Weights of a small GPT-style language model, trained from scratch on English Wikipedia: no biases in attention or MLP.
Each number is 200 + 30 x the weight over its row's rms, rounded and kept within 0 to 999. Layers, rows and columns count from 0. The size before them is the row's rms in percent of the matrix's.

# down: layer 7 MLP down (transposed), 256x128, rms 0.177, rows 168-202, columns 0-63
# gate: layer 7 MLP gate, 256x128, rms 0.196, rows 169-203, columns 0-63
# up: layer 7 MLP up, 256x128, rms 0.203, rows 169-203, columns 0-63
down168,094,196,144,266,186,184,206,233,195,168,219,128,193,190,207,229,158,215,208,232,215,218,186,180,234,172,159,205,192,207,169,224,234,181,250,234,169,179,203,228,195,240,205,213,218,222,224,246,171,228,214,211,254,188,250,215,198,243,219,242,179,196,189,183,186
gate169,103,215,208,189,139,180,251,209,221,253,199,185,206,157,223,119,188,212,177,193,268,192,168,192,208,190,207,234,177,204,203,226,198,202,186,193,186,209,195,191,189,194,180,189,191,279,178,151,230,229,233,211,163,247,210,209,198,195,259,215,244,172,183,244,228
up169,090,167,225,231,220,244,232,255,173,204,270,204,211,199,181,174,182,207,178,192,199,183,241,243,211,219,253,219,154,210,168,237,205,189,210,219,143,185,171,181,172,220,210,137,172,209,208,214,268,175,227,184,200,167,209,217,209,217,224,193,233,182,201,208,211
down169,093,154,157,164,171,179,189,196,169,185,186,207,243,165,203,187,177,225,155,202,230,214,191,201,207,161,194,205,206,177,236,169,215,213,148,126,235,208,202,183,237,175,212,185,151,204,209,187,212,157,174,182,180,213,142,171,206,166,213,196,206,184,287,218,248
gate170,103,209,199,169,186,189,182,202,270,189,195,253,176,189,205,178,175,182,200,147,166,184,122,210,161,166,196,201,162,198,212,220,250,242,222,197,219,186,169,236,214,120,192,214,214,257,237,212,239,206,278,223,217,210,248,213,214,180,231,202,193,168,202,200,195
up170,100,204,224,162,229,170,190,277,145,210,211,229,226,187,145,177,233,170,197,191,183,209,219,260,217,179,182,214,176,211,200,232,178,217,156,195,188,194,223,237,201,182,236,213,245,230,167,176,176,166,188,204,226,259,223,226,249,276,196,161,171,188,203,181,239
down170,101,212,200,162,220,211,209,219,169,137,229,244,152,232,175,239,226,183,197,238,245,220,204,211,169,186,197,225,204,192,239,204,226,196,208,194,246,179,185,210,153,174,224,182,261,195,216,174,199,169,202,156,217,222,150,200,193,197,139,204,151,196,243,205,225
gate171,101,236,166,188,230,229,222,192,226,151,187,133,230,201,200,303,159,197,175,160,162,220,162,167,191,179,191,168,206,179,175,228,171,205,213,278,220,227,165,198,225,200,198,233,145,219,258,210,163,246,210,200,201,187,215,191,213,213,233,158,212,191,191,194,227
up171,094,194,177,188,206,206,183,233,164,186,220,214,214,90,166,223,191,226,193,150,270,211,240,186,192,261,189,208,243,218,236,147,171,145,214,237,231,180,212,172,229,188,223,306,153,179,197,201,247,217,205,235,192,220,217,199,227,188,257,218,192,246,242,199,241
down171,093,179,155,235,197,230,178,200,132,187,252,178,187,232,220,227,184,220,165,191,217,237,212,203,204,154,243,217,216,207,203,231,200,206,175,250,180,276,183,199,140,244,160,226,180,160,189,245,140,212,143,195,240,135,192,217,226,215,156,218,142,184,216,170,222
gate172,094,197,186,176,188,250,190,185,229,169,219,247,220,184,193,181,191,168,170,192,160,188,197,189,253,254,219,199,226,243,206,225,207,218,135,166,227,153,227,252,213,178,206,207,223,234,191,227,200,258,210,173,213,201,199,188,206,193,214,172,232,184,176,183,146
up172,088,214,201,173,223,227,242,270,160,182,180,156,205,181,216,216,242,210,190,270,242,196,167,212,193,199,210,129,241,216,241,201,212,196,194,128,175,178,176,212,208,222,170,177,243,212,192,200,198,199,191,194,210,247,192,249,191,176,193,159,228,232,178,202,166
down172,089,222,186,251,150,180,210,203,199,217,223,221,246,189,218,183,150,234,226,196,120,189,228,188,217,160,197,225,236,163,205,172,212,197,199,252,178,216,215,191,142,255,132,243,215,198,188,209,211,208,226,253,192,224,191,190,192,223,231,192,139,143,204,222,211
gate173,100,195,184,203,207,205,183,233,154,197,157,277,155,186,215,236,185,187,183,192,217,244,247,192,184,210,162,196,218,206,206,207,198,201,199,172,187,152,170,162,185,205,169,185,239,247,164,204,178,213,159,132,210,192,138,199,145,220,122,203,220,123,175,221,140
up173,099,232,229,182,176,244,150,214,216,226,222,177,204,192,202,133,170,245,151,146,228,225,205,182,213,194,205,190,177,205,153,186,205,237,226,166,248,204,228,212,244,231,205,216,213,232,203,167,212,205,221,191,199,148,276,224,187,241,224,213,178,212,238,258,186
down173,101,214,176,235,254,201,206,179,192,161,178,243,214,206,218,194,205,217,153,296,209,226,205,224,166,174,204,203,175,204,202,222,250,202,163,238,148,207,153,225,158,197,211,179,194,136,173,213,200,171,210,248,187,223,183,212,241,191,144,216,186,153,148,182,214
gate174,102,215,203,212,202,160,235,194,192,148,239,224,239,246,222,267,131,181,178,206,214,200,223,222,165,231,143,231,197,218,158,184,194,241,205,200,182,212,170,180,182,217,170,189,211,225,186,155,248,198,166,208,188,202,165,166,203,206,184,155,148,243,214,246,194
up174,097,217,175,164,190,232,226,154,187,207,236,232,215,169,199,218,213,200,233,180,205,196,188,174,174,187,223,234,185,197,224,190,205,225,270,212,252,260,219,214,204,167,212,208,250,122,195,178,176,199,190,164,204,163,208,230,202,234,201,208,243,175,187,218,219
down174,089,197,215,186,249,175,224,213,164,162,167,203,216,184,199,227,205,245,187,191,200,234,164,196,213,237,207,157,184,174,187,184,227,159,264,144,160,184,205,203,168,236,202,215,209,197,180,153,178,185,220,184,152,197,157,223,216,129,240,186,240,204,241,164,163
gate175,099,221,260,200,210,178,200,162,154,191,191,185,193,189,244,223,172,166,200,235,247,190,212,230,210,198,222,230,131,216,228,208,169,212,201,219,176,243,172,197,189,206,193,189,207,216,226,182,244,237,237,160,217,201,182,189,271,199,131,156,259,241,190,238,227
up175,097,206,164,221,216,211,263,184,180,190,194,257,162,253,179,204,201,207,241,247,163,210,195,212,205,218,185,215,167,164,213,180,156,222,214,166,202,151,209,240,204,189,208,137,232,252,184,220,146,216,197,188,243,200,197,209,213,198,208,183,253,160,144,260,165
down175,093,259,234,239,182,214,186,207,226,264,214,186,204,200,204,235,195,159,241,168,194,158,205,138,187,188,131,155,185,224,229,227,143,223,205,145,161,163,166,224,227,139,144,197,180,211,238,197,239,211,196,175,219,175,192,165,233,185,234,221,212,223,226,177,213
gate176,108,181,235,186,186,171,138,172,220,250,199,233,248,214,175,116,221,243,205,220,192,205,198,192,245,240,218,206,209,249,130,228,169,228,163,217,247,238,203,204,263,182,255,185,185,196,249,181,154,184,171,268,180,201,209,164,216,189,148,208,200,213,207,216,267
up176,105,215,278,223,148,156,118,201,148,201,232,232,227,226,213,159,198,192,237,211,175,157,211,160,209,178,187,182,175,221,164,181,185,206,170,188,200,226,220,227,213,191,219,247,179,185,217,204,230,193,185,125,217,147,260,175,224,203,209,204,245,206,224,202,164
down176,108,206,224,208,189,175,218,184,173,253,216,205,225,152,165,159,230,211,218,175,202,164,243,249,244,170,227,219,131,207,206,211,146,234,191,234,211,197,200,169,248,210,204,177,185,229,181,170,209,194,198,201,225,193,158,242,191,206,232,152,195,203,171,204,203
gate177,106,222,185,221,189,194,170,196,219,185,192,224,252,254,205,216,240,212,161,176,218,195,183,230,168,235,155,261,168,193,213,196,160,235,163,222,196,184,146,223,234,223,151,241,224,147,200,245,219,217,236,180,193,173,173,212,197,224,215,158,203,169,199,197,218
up177,105,214,244,220,272,214,137,164,191,136,223,216,212,229,180,200,150,198,208,220,205,175,169,176,240,187,195,195,206,209,191,226,201,229,188,203,205,270,193,215,177,170,221,228,222,240,209,193,140,199,192,229,258,191,200,234,182,241,104,229,202,207,196,212,207
down177,099,188,189,184,173,204,215,176,177,209,116,207,185,186,204,172,201,158,194,221,187,245,158,176,223,210,164,196,172,176,203,167,192,214,211,192,212,190,207,107,206,182,206,176,207,162,178,241,236,222,213,198,223,166,215,211,225,175,187,208,173,233,248,148,209
gate178,093,214,198,186,248,197,170,171,216,190,216,167,231,233,189,195,185,187,239,243,216,136,209,231,212,186,177,244,130,179,187,243,211,184,122,222,170,205,148,219,183,217,158,221,215,210,156,211,208,167,226,197,213,219,206,245,159,211,188,232,132,209,194,175,162
up178,084,186,230,182,225,168,225,198,227,220,140,176,148,234,206,191,189,146,203,196,194,209,153,179,237,224,191,197,246,208,164,206,254,154,216,150,168,234,173,153,217,164,211,205,217,225,215,172,237,199,258,156,221,199,218,233,161,220,217,172,217,226,184,218,235
down178,102,250,204,173,194,203,236,146,216,221,253,191,213,209,197,258,178,212,280,170,193,180,200,161,212,212,208,206,181,189,190,197,228,222,196,188,223,214,236,195,153,208,236,225,181,208,236,206,203,178,191,141,223,211,223,105,174,180,190,186,257,173,183,159,192
gate179,101,187,210,236,191,200,227,215,260,174,248,210,233,190,196,176,215,166,168,212,245,166,221,193,182,251,205,201,157,227,234,174,175,191,216,141,207,178,162,205,175,215,160,243,183,221,185,234,164,205,195,238,227,250,210,216,195,197,198,191,159,152,209,230,143
up179,092,221,177,176,217,223,177,202,223,168,153,135,170,185,196,225,197,251,202,231,183,184,166,160,205,180,164,154,185,148,155,166,196,186,192,191,199,192,165,157,152,255,195,191,288,188,176,233,164,218,183,192,200,214,194,231,191,220,197,205,177,223,192,211,176
down179,097,215,240,204,199,176,187,199,171,244,213,250,207,247,202,191,237,248,150,201,161,198,171,200,176,231,203,226,187,209,220,228,210,172,187,177,183,234,200,236,226,196,202,238,256,225,194,196,211,179,153,239,222,171,216,210,184,184,193,217,159,177,240,193,186
gate180,111,149,244,162,188,206,238,215,191,223,131,180,179,194,248,186,230,269,234,189,216,227,180,205,172,239,219,198,155,202,161,253,216,158,277,146,181,180,239,199,176,192,198,229,219,213,134,259,185,200,195,210,201,191,220,183,188,173,148,218,173,229,163,234,161
up180,103,219,204,197,236,189,206,217,194,205,223,205,273,169,177,185,126,252,211,204,152,227,185,169,209,218,242,176,218,199,246,213,205,177,161,248,170,231,204,173,193,200,193,189,234,181,240,183,230,191,220,225,177,205,117,214,239,196,219,181,192,182,159,179,143
down180,112,169,175,170,168,194,232,163,266,152,98,218,197,178,179,224,206,244,148,159,162,245,151,190,207,178,205,198,169,241,176,196,164,191,217,207,190,221,212,192,216,188,186,204,132,271,165,238,213,247,184,203,171,187,151,218,218,206,245,206,202,248,220,223,204
gate181,090,249,157,191,93,188,232,190,236,196,190,279,177,177,197,200,232,201,215,176,202,173,184,174,182,239,155,221,178,187,192,184,184,161,168,243,200,206,180,180,219,199,200,224,199,224,188,217,238,186,248,206,178,228,221,157,197,202,199,195,206,163,220,200,265
up181,105,142,217,253,275,214,186,218,198,223,253,165,226,197,205,217,152,166,231,190,178,176,203,210,184,186,187,181,210,202,151,229,214,229,245,305,208,208,158,227,190,195,179,226,188,249,203,151,228,173,177,223,239,199,170,176,216,182,204,208,221,200,178,247,144
down181,102,201,211,164,164,231,159,183,225,186,154,288,172,194,192,233,213,189,172,212,210,167,218,242,212,154,190,180,218,249,203,222,229,149,214,161,195,197,192,180,220,160,168,205,164,212,240,214,216,176,243,199,192,208,171,229,226,231,241,198,196,185,279,202,226
gate182,104,228,201,224,167,187,211,234,211,156,189,242,190,197,208,222,213,199,206,220,221,237,164,203,166,260,229,160,214,215,183,207,182,237,200,239,247,210,184,233,151,163,200,168,216,177,198,195,189,180,169,189,197,193,186,241,195,213,246,228,217,187,197,152,197
up182,103,153,207,238,172,207,214,178,212,200,216,206,181,198,200,192,210,227,177,214,215,178,181,242,237,152,234,199,210,209,181,261,197,202,246,208,245,220,217,104,200,170,200,225,247,149,236,231,174,134,230,174,198,215,267,207,164,186,188,163,190,242,211,224,219
down182,108,165,248,158,188,187,183,202,195,200,197,179,217,181,210,201,285,179,222,174,235,190,224,255,218,223,193,256,138,193,215,208,213,203,199,179,188,168,220,205,264,199,188,193,204,189,229,206,204,232,194,203,207,223,178,125,245,162,247,199,205,231,236,210,138
gate183,103,170,219,169,168,217,199,183,234,179,208,139,255,187,191,202,271,257,213,176,226,240,238,191,190,228,202,200,182,204,207,208,198,184,178,173,209,169,147,174,166,197,192,207,212,221,179,183,211,206,155,203,216,258,230,133,220,226,110,172,192,173,181,169,203
up183,107,115,222,192,145,266,216,175,157,249,163,208,161,173,216,179,223,176,228,176,228,173,215,189,212,274,182,205,154,229,195,205,190,213,172,174,200,176,248,190,199,171,144,159,202,191,246,238,209,184,206,183,235,212,184,222,225,189,207,196,202,227,181,184,188
down183,107,187,187,198,215,171,211,183,240,184,251,249,181,238,206,173,228,149,255,198,155,148,261,175,216,204,199,242,214,163,162,225,218,198,216,212,199,231,249,224,212,172,243,219,140,201,215,200,179,215,239,253,179,181,239,182,169,176,231,199,215,241,174,180,208
gate184,107,217,204,182,214,208,178,225,214,194,232,177,180,151,137,157,121,170,228,217,175,201,197,180,186,171,147,220,234,205,183,182,178,191,209,242,228,236,237,206,227,214,209,165,185,219,229,155,156,172,160,210,205,188,211,213,194,204,245,204,223,207,195,182,270
up184,094,234,159,173,245,162,218,197,224,239,228,193,211,241,206,239,184,205,184,116,183,240,228,257,146,175,153,278,228,188,177,240,206,218,255,192,189,180,249,172,195,186,217,235,140,220,218,249,188,150,238,227,231,213,173,216,257,193,166,207,190,259,220,208,192
down184,096,157,190,216,258,188,103,211,200,225,231,221,160,231,244,224,218,158,207,176,193,213,198,203,220,191,251,180,253,229,229,231,210,166,178,180,198,233,190,163,219,161,188,161,145,227,213,161,205,241,206,244,226,179,175,183,210,136,155,236,201,187,163,203,224
gate185,102,255,189,171,207,161,194,242,177,245,179,166,201,195,241,209,212,175,260,160,167,212,209,204,215,198,153,209,200,191,199,185,152,164,207,196,197,222,215,178,188,191,153,179,224,166,234,227,209,249,155,171,182,205,183,188,242,191,169,206,196,212,201,167,204
up185,118,168,184,179,226,205,201,216,203,181,210,243,206,205,208,171,202,180,219,208,206,163,148,180,157,145,228,232,218,199,143,221,249,211,162,178,241,199,188,245,253,234,200,171,194,199,167,138,269,178,197,191,204,196,203,228,199,233,185,281,221,265,189,167,152
down185,108,204,199,215,189,193,202,156,171,163,233,242,202,133,208,150,225,229,252,203,184,211,180,199,224,241,189,175,179,194,242,215,230,180,186,93,178,221,182,165,184,239,211,186,239,179,204,204,233,189,165,149,220,232,164,199,116,140,208,234,210,233,197,189,198
gate186,101,110,200,235,232,178,182,207,161,241,210,174,248,195,166,268,214,216,218,187,189,176,163,200,245,198,192,201,233,228,183,177,227,240,140,251,229,209,207,201,208,199,199,158,183,252,207,218,177,235,190,222,200,178,209,158,197,173,229,202,163,147,184,183,200
up186,096,211,190,197,205,212,207,253,200,274,155,221,184,245,179,149,173,178,203,145,194,200,186,247,195,207,257,206,226,240,183,223,208,171,203,179,229,179,164,188,203,200,202,208,250,179,266,227,177,234,168,213,182,228,188,210,190,225,193,226,227,161,195,103,195
down186,100,189,250,238,220,214,194,190,205,225,155,249,186,258,250,172,172,165,204,200,197,241,194,182,257,158,162,210,225,166,209,177,166,173,183,218,162,202,203,190,248,215,169,127,220,216,166,206,184,179,137,216,154,202,205,145,163,242,218,203,154,238,218,247,184
gate187,095,194,216,243,218,247,226,200,125,178,219,225,232,188,133,202,221,208,201,217,194,232,221,209,220,189,194,222,151,243,211,171,202,174,213,206,160,221,195,277,132,167,189,143,210,189,214,196,196,196,179,204,225,200,185,218,157,185,202,232,232,210,220,205,212
up187,098,208,245,110,206,221,223,178,211,212,195,207,188,222,228,220,150,241,232,169,242,181,198,189,172,166,242,251,191,275,229,207,196,198,204,188,269,171,214,199,200,196,158,148,189,217,197,173,209,208,261,236,164,206,213,187,209,181,225,204,214,211,257,203,189
down187,099,213,198,257,184,215,193,238,173,249,145,249,229,207,188,201,204,252,141,181,188,198,227,172,258,158,267,149,171,222,156,133,213,220,170,159,178,216,209,251,221,243,229,188,250,221,240,207,235,223,240,228,237,232,154,292,192,206,170,201,190,199,211,222,202
gate188,104,166,186,198,208,214,200,175,217,259,212,174,157,186,218,245,150,234,236,219,231,221,183,191,252,187,170,229,233,214,190,158,145,147,224,184,208,258,225,155,164,191,148,183,233,167,200,183,191,194,171,228,188,219,187,227,189,208,226,142,217,172,164,207,227
up188,088,186,213,198,214,206,195,243,192,217,141,187,191,167,185,223,163,213,156,173,229,181,158,222,208,155,151,221,212,185,191,221,168,226,205,177,209,149,194,185,173,231,188,166,230,239,207,200,96,153,199,190,249,238,243,200,195,195,228,208,136,227,245,181,247
down188,086,195,165,210,131,250,200,223,184,218,203,180,167,226,244,201,202,176,236,246,178,184,219,161,191,210,254,236,224,216,232,151,224,175,169,236,172,231,187,223,212,203,190,198,206,165,216,197,188,212,181,245,186,196,207,212,191,268,181,222,156,127,163,240,212
gate189,096,214,215,217,209,220,231,179,184,204,179,195,128,197,207,187,221,217,192,168,215,194,235,213,210,203,202,200,166,159,164,212,212,176,147,196,232,170,219,137,201,219,230,213,225,152,220,165,244,193,141,220,234,163,211,194,131,189,168,181,234,213,186,191,209
up189,094,183,184,185,241,191,211,163,206,231,189,158,197,192,224,178,222,194,218,203,188,246,214,197,157,154,142,253,216,196,196,240,193,247,212,177,233,273,228,210,194,153,208,196,184,153,211,219,238,188,171,187,187,204,192,211,239,203,178,188,182,164,217,157,244
down189,095,179,231,251,196,222,157,187,177,222,221,184,176,206,219,205,193,209,140,179,245,178,176,213,226,175,267,199,219,186,175,210,233,222,175,189,197,182,127,214,175,201,200,200,171,207,250,164,199,208,205,255,205,196,164,224,277,149,165,179,221,188,140,185,201
gate190,100,253,163,192,203,216,160,248,175,188,219,226,182,195,225,137,165,165,221,191,185,243,206,172,206,175,217,219,220,221,180,237,181,196,173,240,246,212,157,196,205,234,218,157,246,170,267,151,155,240,202,205,190,159,265,176,243,209,193,193,281,192,166,206,176
up190,104,182,211,233,207,282,180,218,242,207,207,146,161,209,199,188,224,162,217,220,217,163,212,152,175,212,191,194,232,175,193,181,202,171,217,174,210,186,212,231,192,177,208,152,203,195,199,179,191,217,172,195,190,166,243,161,268,205,231,206,208,142,215,184,187
down190,110,164,252,202,169,224,221,224,155,200,215,243,251,205,166,200,206,149,188,209,233,231,169,178,185,170,226,162,186,270,199,193,197,181,226,209,196,194,195,172,240,236,206,184,254,181,244,189,224,210,160,179,141,148,208,183,167,205,160,225,224,202,216,198,231
gate191,099,230,211,175,203,199,137,192,209,244,205,184,236,149,161,168,190,155,276,176,199,191,175,176,186,200,215,202,233,150,188,174,202,259,205,183,234,140,177,173,193,197,226,163,130,219,228,251,234,202,198,186,210,214,262,188,201,216,219,172,216,197,194,169,197
up191,107,196,204,166,203,269,205,197,216,223,177,170,160,191,234,207,203,201,188,173,185,211,211,229,181,187,158,210,195,206,276,217,211,183,226,206,136,218,190,203,215,150,187,231,215,152,188,173,218,190,196,160,251,173,231,213,187,261,172,253,167,221,205,218,153
down191,111,214,220,218,216,249,193,145,218,181,181,211,197,155,188,180,246,196,180,229,211,224,217,190,192,277,159,155,218,193,254,158,253,171,221,188,177,195,186,197,186,203,202,154,203,195,208,188,209,178,228,190,180,252,228,185,177,184,197,238,200,167,214,180,211
gate192,100,156,205,204,191,218,160,150,223,206,163,218,272,227,151,216,175,191,192,231,158,215,198,188,193,256,212,233,171,182,177,198,177,221,190,157,174,281,170,284,246,209,193,216,152,194,201,183,205,195,258,276,200,171,230,185,261,196,213,206,229,182,222,189,217
up192,105,185,191,192,146,200,240,218,228,218,178,215,227,192,222,181,205,173,168,140,250,167,154,237,232,140,198,186,197,219,189,231,146,200,184,192,177,267,231,227,229,184,211,229,209,218,159,195,203,174,209,223,223,208,194,218,154,204,162,218,250,206,238,181,161
down192,107,236,157,204,216,177,244,192,202,264,200,230,190,229,192,224,237,158,233,229,259,175,217,196,175,178,178,151,193,190,236,200,197,247,112,218,200,216,224,171,194,183,194,197,261,239,170,183,169,174,187,197,203,243,249,227,144,211,196,135,248,206,220,166,159
gate193,101,207,203,245,232,234,233,226,204,224,195,235,230,203,132,189,203,199,196,228,234,232,196,218,119,202,172,245,175,212,196,171,252,192,191,210,200,206,163,147,183,139,207,199,208,223,132,199,217,220,175,224,221,175,244,159,178,212,184,190,260,142,209,197,177
up193,107,196,133,224,242,245,206,183,195,202,194,250,204,194,190,196,190,161,211,240,273,199,209,171,156,162,187,222,174,203,222,201,207,255,206,163,178,213,126,180,165,231,199,207,205,218,223,166,177,140,184,203,247,173,198,188,215,237,204,122,252,196,217,184,205
down193,105,164,188,200,108,214,215,179,256,198,162,216,195,210,235,157,177,140,198,205,195,139,228,172,157,194,175,185,231,245,226,207,179,193,245,150,146,162,178,195,230,189,193,172,207,213,194,273,190,215,240,258,176,203,209,228,238,229,247,201,226,228,192,174,204
gate194,101,177,217,216,243,192,198,204,204,223,206,198,197,191,148,222,202,170,184,220,188,232,226,183,149,220,194,244,226,199,161,208,218,183,201,168,204,226,208,230,221,257,211,130,248,226,188,157,203,247,237,188,199,216,187,201,196,190,199,156,220,195,169,189,222
up194,104,199,150,189,227,173,208,187,164,217,234,160,184,217,151,165,210,181,240,173,221,246,213,214,167,201,184,200,173,205,189,229,177,214,172,186,215,157,193,252,184,237,209,130,188,240,185,185,161,194,219,158,198,235,199,200,212,219,223,156,198,199,167,190,195
down194,104,174,217,203,214,207,214,140,212,213,141,198,275,215,120,209,228,180,247,202,191,198,179,174,230,208,242,197,242,195,211,163,237,173,225,178,186,183,228,201,175,179,179,150,224,202,189,236,214,199,193,244,247,154,207,173,178,227,185,206,241,196,194,200,224
gate195,103,152,204,239,195,224,125,183,192,189,153,202,204,221,141,172,202,246,184,236,209,220,194,154,210,172,182,209,170,169,216,183,139,223,182,198,204,242,167,190,192,202,198,196,212,290,224,186,221,194,193,210,211,198,234,196,197,211,175,243,208,194,154,189,164
up195,100,233,180,176,150,268,201,205,194,189,196,186,181,215,239,207,196,197,162,151,243,225,212,178,175,215,174,211,245,212,212,173,217,213,266,178,235,155,220,209,133,199,150,189,121,196,200,197,160,204,209,203,206,195,241,233,177,209,226,213,213,150,226,175,206
down195,096,204,190,201,217,189,205,164,222,165,265,248,200,233,223,226,213,197,172,230,170,151,197,181,210,185,218,193,175,164,223,209,234,164,224,198,212,150,164,186,193,227,158,219,268,190,246,126,179,198,231,215,163,222,255,201,196,131,165,228,187,220,218,224,163
gate196,104,169,221,225,181,228,146,263,148,184,194,242,205,231,236,210,164,197,225,193,179,189,151,211,236,245,169,217,287,195,192,232,199,179,235,237,189,129,179,203,146,201,126,196,214,240,168,169,210,207,212,210,196,238,221,221,214,197,141,258,178,223,202,187,248
up196,102,188,189,177,235,160,177,197,216,205,231,191,195,198,191,202,175,156,195,166,212,232,164,274,200,204,140,170,200,211,170,168,216,200,200,223,231,214,200,187,234,207,134,168,216,220,205,209,189,135,161,163,195,180,247,221,192,229,166,204,181,204,176,179,156
down196,102,261,181,237,261,209,214,216,245,258,166,135,151,185,204,174,157,215,238,186,192,164,178,178,174,151,199,156,164,162,241,226,231,239,203,218,180,204,220,231,215,199,219,224,179,162,175,234,176,260,156,202,185,203,228,194,239,211,122,212,183,159,175,207,220
gate197,102,213,212,188,207,214,217,212,196,213,157,190,116,207,208,203,219,165,241,181,180,197,261,225,157,208,193,218,199,142,183,219,186,227,201,245,210,230,223,193,169,158,170,193,199,195,250,198,213,169,174,222,163,208,225,264,222,136,157,211,203,136,224,152,192
up197,091,197,229,194,248,216,215,206,298,149,178,209,230,220,164,199,237,198,194,233,205,210,214,244,198,183,220,178,200,183,199,217,182,136,130,169,185,198,152,252,201,216,208,156,200,225,206,180,176,249,192,204,238,251,181,174,190,195,221,205,228,174,199,175,134
down197,084,201,220,226,207,230,222,165,185,243,234,213,220,181,177,178,165,180,215,96,191,216,193,207,257,210,170,222,193,176,202,241,183,194,213,160,174,213,200,186,217,192,178,153,176,210,181,180,205,201,182,202,169,173,183,217,150,161,183,190,172,262,215,197,231
gate198,107,204,201,238,137,248,217,222,213,207,145,184,250,198,197,218,191,254,165,234,188,187,217,194,129,194,177,204,213,232,216,263,254,138,199,210,210,248,205,159,181,245,257,154,238,187,192,226,157,192,209,183,204,203,237,205,171,199,249,220,188,171,213,175,150
up198,103,179,168,166,200,233,184,173,229,221,201,189,184,188,184,226,177,197,200,229,215,172,194,182,187,153,215,179,239,166,211,226,170,150,146,190,213,233,168,255,183,162,205,133,227,178,180,178,199,197,208,233,274,180,194,215,210,198,199,235,208,167,167,214,151
down198,099,162,208,214,187,188,241,196,210,191,244,221,193,243,190,160,163,223,166,204,214,252,229,236,211,164,190,219,175,231,240,243,200,186,145,236,237,200,224,193,168,196,182,265,209,247,261,221,259,260,227,240,202,217,248,191,203,144,197,162,161,175,198,220,220
gate199,097,182,213,199,240,231,267,191,206,219,212,232,205,196,134,188,181,213,227,150,185,154,231,201,168,196,245,202,190,229,196,185,183,269,191,265,157,210,220,257,179,153,193,188,231,179,226,186,220,192,213,236,198,193,225,204,187,244,184,187,213,194,164,221,181
up199,102,197,237,162,183,141,135,197,229,215,194,216,172,214,171,219,204,218,168,255,179,201,192,254,198,212,173,254,147,203,165,192,172,216,194,154,187,209,157,239,225,206,210,225,277,145,177,168,208,179,220,166,202,187,244,203,279,171,226,204,176,200,199,168,180
down199,092,220,126,203,205,198,209,204,228,185,158,165,212,193,194,255,184,207,249,183,221,179,206,174,237,172,159,219,153,204,201,221,183,186,199,249,158,218,174,174,198,177,188,228,171,174,184,193,189,205,103,220,211,222,193,221,187,216,218,195,204,188,193,160,210
gate200,097,187,177,191,175,158,205,194,210,218,192,205,199,221,237,166,178,215,202,263,184,206,204,162,237,177,137,216,191,176,174,177,166,219,184,286,226,218,170,137,251,199,216,181,204,203,167,216,217,182,216,152,242,212,166,225,243,194,184,178,203,234,194,181,188
up200,108,181,181,243,234,179,216,165,180,144,207,214,182,158,200,241,210,249,187,218,183,232,213,240,197,305,198,208,135,257,242,174,205,221,212,230,210,184,143,175,198,167,168,171,206,242,165,205,238,208,184,189,194,202,236,210,233,171,220,210,236,202,207,209,237
down200,103,210,236,152,165,169,225,186,237,184,223,178,221,206,204,183,181,195,213,246,201,214,211,177,231,187,184,209,219,242,116,210,115,152,209,164,172,121,202,193,205,193,264,207,233,230,210,180,162,177,197,181,199,232,215,184,219,188,223,206,218,267,223,198,201
gate201,090,215,174,212,186,216,178,208,200,234,259,181,251,196,227,225,256,198,179,260,210,186,211,208,140,196,244,197,196,144,176,174,193,179,224,169,142,175,188,134,209,227,199,201,182,165,152,238,181,235,189,203,220,134,254,217,188,214,234,193,196,193,219,219,235
up201,096,209,230,202,249,171,180,215,149,165,124,233,174,202,148,261,163,207,209,155,196,170,234,239,228,221,141,207,219,252,191,229,158,210,185,237,198,244,228,250,197,167,203,204,217,237,200,171,204,183,245,173,207,237,214,225,220,224,223,201,229,228,260,208,222
down201,092,181,175,182,190,213,214,221,200,179,192,237,223,130,258,126,185,227,201,232,201,194,232,208,165,258,256,130,238,211,213,218,232,178,184,161,184,202,196,184,195,229,207,260,197,192,211,164,217,192,263,217,165,219,210,161,220,194,244,188,179,154,203,245,215
gate202,105,202,226,175,172,195,136,205,165,216,229,240,170,201,232,236,211,165,197,258,173,254,168,214,230,218,179,216,214,208,220,203,194,180,197,192,222,182,188,229,179,215,198,158,217,190,194,199,152,200,175,192,191,190,243,207,208,174,162,197,162,169,157,245,235
up202,099,162,195,209,200,163,166,212,143,204,188,146,252,215,232,214,220,177,161,237,161,154,156,176,210,206,233,153,221,201,244,166,193,232,160,270,221,214,205,204,215,213,212,210,207,195,210,176,274,221,182,220,231,225,226,221,174,207,173,220,149,182,223,192,162
down202,101,176,184,219,185,228,198,179,239,215,117,183,228,209,236,154,249,224,167,214,189,196,193,167,183,209,207,195,160,146,180,163,243,235,199,213,196,160,206,137,256,187,192,196,250,209,193,197,197,180,127,201,209,207,250,195,209,228,225,209,174,166,257,201,161
gate203,106,186,152,178,215,160,185,225,166,193,189,215,200,194,277,177,217,141,211,147,224,204,168,175,254,224,248,147,160,185,211,207,152,194,195,262,161,220,170,208,193,210,197,239,213,195,211,202,156,204,159,212,148,158,221,167,197,179,219,199,211,186,168,191,185
up203,123,209,167,180,201,222,241,252,261,199,172,229,184,195,127,184,202,257,188,226,147,228,240,199,146,218,188,255,188,208,189,187,205,220,234,172,225,203,193,212,165,179,230,206,169,174,239,164,195,167,254,173,182,227,171,224,245,227,179,217,165,224,198,219,207